Weights of a small transformer language model.
Size: 11 layers, width 128, 2 heads of 64 (1 for keys and values), MLP 320 SwiGLU, vocabulary 4096, 2.42M parameters.
Architecture: RMSNorm before each block, rotary positions, biases on query, key and value.
Training: a variant of Adam for these matrices, 5826 steps.
Each number is 128 + 32 x the weight over its row's rms, rounded and kept within 0 to 255. Layers, rows and columns count from 0. Numbers have three digits each. The size before them is the row's rms in percent of the matrix's.

# layer 8 attention output (transposed), 128x128, rms 0.148, rows 6-12,69-76, columns 0-127
085:147095149175149171174119112150184150104160167136192122144090134119107156128100136127081105117195118125098110108172179120144079157095086162085092126128067150073153089146110153061255103090081130146069141165087133139075179125121149176143140130128150122096103160105175097124165133159120131134132109139135145092156118102097069152150089178122120102084142128140131146084163142150131114127145
080:093127091160139103146149152124093155128116121151111119111139060134143128101127132116132171145059131114000153184095109125156164118142157129137120150191153084111141180155144133152001154168123168135097146115153173128143114110115123088158104117116138107189077148121096175100136101090101127093103164151111109163123127133150130149106171090142115155108118143125187154155104149117135117136103
092:086097083128127127152092076189126152122136136177117079150150140119147161162118145111139138166160114169114110140111188135174129141094117107102081184125126027070071166071100130105066095099159129109113104148141154124144114097093100094118171126091158160058080121150135113127160161146166117116110100176147081197100135102090127125147136106155141120138184113127164122072116088145141182208122
088:101155151096170154135145086167127126163135125110136087098171108128129119108146097114164073174129166068255109101111184112143178163106101109101117119105117154149122169095134136126175109115126142059108131131174132167090151128123137079125184054100128133189131152107172182128154058114122141098130116149155138113134129115159104142110135110054106139050099116114116100176168125161137112095096
093:125062158134116108113110113095157164098116126147110096088137078133192091126126132139120122095172175114178148066185197162116096084130101146104114133124084112102109123146112172072132105151105135110051139091127176098116166106064115125122133159189121151105176158103141106108155098020148121155114093065117176128154118127103146149159174133099151094132148141138110130074177147104120088062144
095:110140074142130104134122146124147135116130136081113115099120152129100125104185104182092144147137078121069133175114086064160171121138100121127112137185173180127142112177177147131117108123202105216172078072128130160097059151132164099128137106117135128178065135103183106124065145178079125082079125119131073113141115108152103120109130086151078128057153112146176115135097132157125113124088
094:129122090216080098121141178150127115135169137124076126088098147120167106096101099130185148080163129091090179145099094113106136132122177131100118156149172061129086087139167155202071174176135129142148118118127137155115114124142117109114139101167125143209135148161075187103090152128110132096170188192109129112093138093122127149120183080124121159110131115111106088137076161101120159197097
084:153096120084133133148121116147180139133151112175050098081102095126132135106119140147068138102124169146071107154089091101189119156136127123109150115180087096141087094049152116124102152102139123118155089131119152077132110085085145194180150118140127236149106115120179084163126101130157133144103140167155087125119146103125102113171118094135067114149163134158209160135103114156180177170117
101:061102111148097111116111125183105122128150140171173134100148109122216137159155124140123092135176119139116116061153079144104087170135165139122125116150122106172142148046159119147167134180163162116077126150100153102152096128104102144197155097103116084127151170117168189148084055131088052097070092099103165110127107110115134139139126119164075172145137136177087127121069115140126120170085
098:249121140152169168118162117157120105142142146162166115177141106157125141139090133135133134165090148143080114163148167139108121127143092090107142098084143122092164128174120155160098134103084112156118120138091172102092123110112154212116132145134164141105108168140135059123206172128146131122199104124131123104167163104131082113154082134113102105108143109087119141080180204129096121217181
112:176095080132106094104093125078092160087128149167112136157117124140157139160150114052118161109123132154147136091133143188096086162133133179137136158232132092141113151103163144142167095139144109134137106110177094093203093097120203111171070137117135082059059121118131154144111151126118181109074128139155074150122131092098159113124130147145144162186159090169160130101138133156110101179099
116:169118080156102102125133200083124100084045162098102141103125137126072111111142156081136126083038084127110141091098108072119098069110146112126144158169120138140141070146144089096105156113156128167121149112108102117080216146178107110160069144144131112139138101144066053139121142121168141097147169173138184181153142130141110095160164171149158118108088153118129164094100128116098136127136
119:104152115074096169122178167164145065159122142077133145133132166092088134122098107191144088181102133104108170209100124111147141097128107089089132125078111145094167107146149127122045158133167156140144166118193104150080118166109107123104122159123126117142092075126113099103106083109099113157148127149132164149142197110166123120148107127146158104144154174152155094158071073116143147015126
119:072125144139143166176136073191139144115142152174163121094153051121152124172093112105149113111130141171133086096157140160118126122135172116168110133093150108110098160082110090107255142079079139130067110134080174094132183118186080133116197104123140169142163162147102118105149172140179132135158111137117090093101110171111130137137131150118092142091098101123085133112101116110088133200121
103:157084052158154137121090152100095048135144111167119131183117099188089144142070105130125105130199170155110127140115157144101084093140139152087151150141108080078106165149150156174220140134106151104156127147152096123160137185144232167158128162125127134112091125114154130147147131112121168116174171143150110141103132093127190125126101144087070180186130084118143103153171132138120133111108
# layer 8 attention value, 64x128, rms 0.152, rows 6-12, columns 0-127
092:098114077126095126135120133060118122148122147088099168100108097169083097091134164122107136138157132153136165149148089092138237124200180129120149128094083135149135132116113078128118068099109139145154070187115129101075103148095094118096128128129096100154104079079096116073086133114135160182104146131087137141118078160151149141202203107109163140132145174155123121163116169125063085109145
090:196148141138141080094116126094109082099161123145117155102160075141147094151142106119129138077097137175099112110115133141128113143123057089118162072125079152147097130052093098151126104120109116133119111076141042196097145129132122097106134124093107166082157142177161069136168106169144103168154082123177162115169139086130088146129081148188126111185132172129123152100075161082138202123144
101:162139174117193058139138114128127155119120124061140141084147112139090139099156118132083106098107129078111146080112088170126144115135142144106204155144139131165138149160114158116122135097093152061138133088155103115075115131131099160163094108125099083154081113110070166079111115078139133116124186148089118118130135147116157113112173107082141202133077132135129054110229156108119049096162
108:113110166098079163093094132155142120126091165111110143152139155127078139146094175139117156074120089175135085135104141187134064131116118134085143182119107112095200108165163126079110184135156081158115152099136136116151112168132076185165065130140113135101113155075083175182142142111087128122139166134171133110136167103128121076158046124132183100202146077128115093084084102169124136133111
108:114123099165113165135159128084192078153136148117134130138125137106060089125095052073129162162125112108125117150108118111140177140099124157116130153113191101135154127100193089153124096078151088154150183101101097114154134119162151171156145157169150164117163152104144141190119148217041079101188110168136151113128125112192111121102111152114153122065134105111149120129124068091081154080117
112:123105180077065156139131150195095162138140114145120161181095088153117122185135155160152095098153164174105138165093133104135103155117144136188130089127048124141127099120090116119145115142117137112109109162174145123067167130127093107083165180093139075114150109157136127081202117143138155147130112092074108129128067139140141119196093182139084112208159154108137174139095141108184158181136
095:142145072102164097080114147109153182054058092139106103100136110085157118173146109106116097108130149107097103074136179187149162118071106039128084118144174173125173153099114113124140096060120143093113145089173095085104150144126106156165130088112189098093085146112130149089108154148133110120114131100134126173162146145170134106104156122077117099134127210155148081121145076111150137105172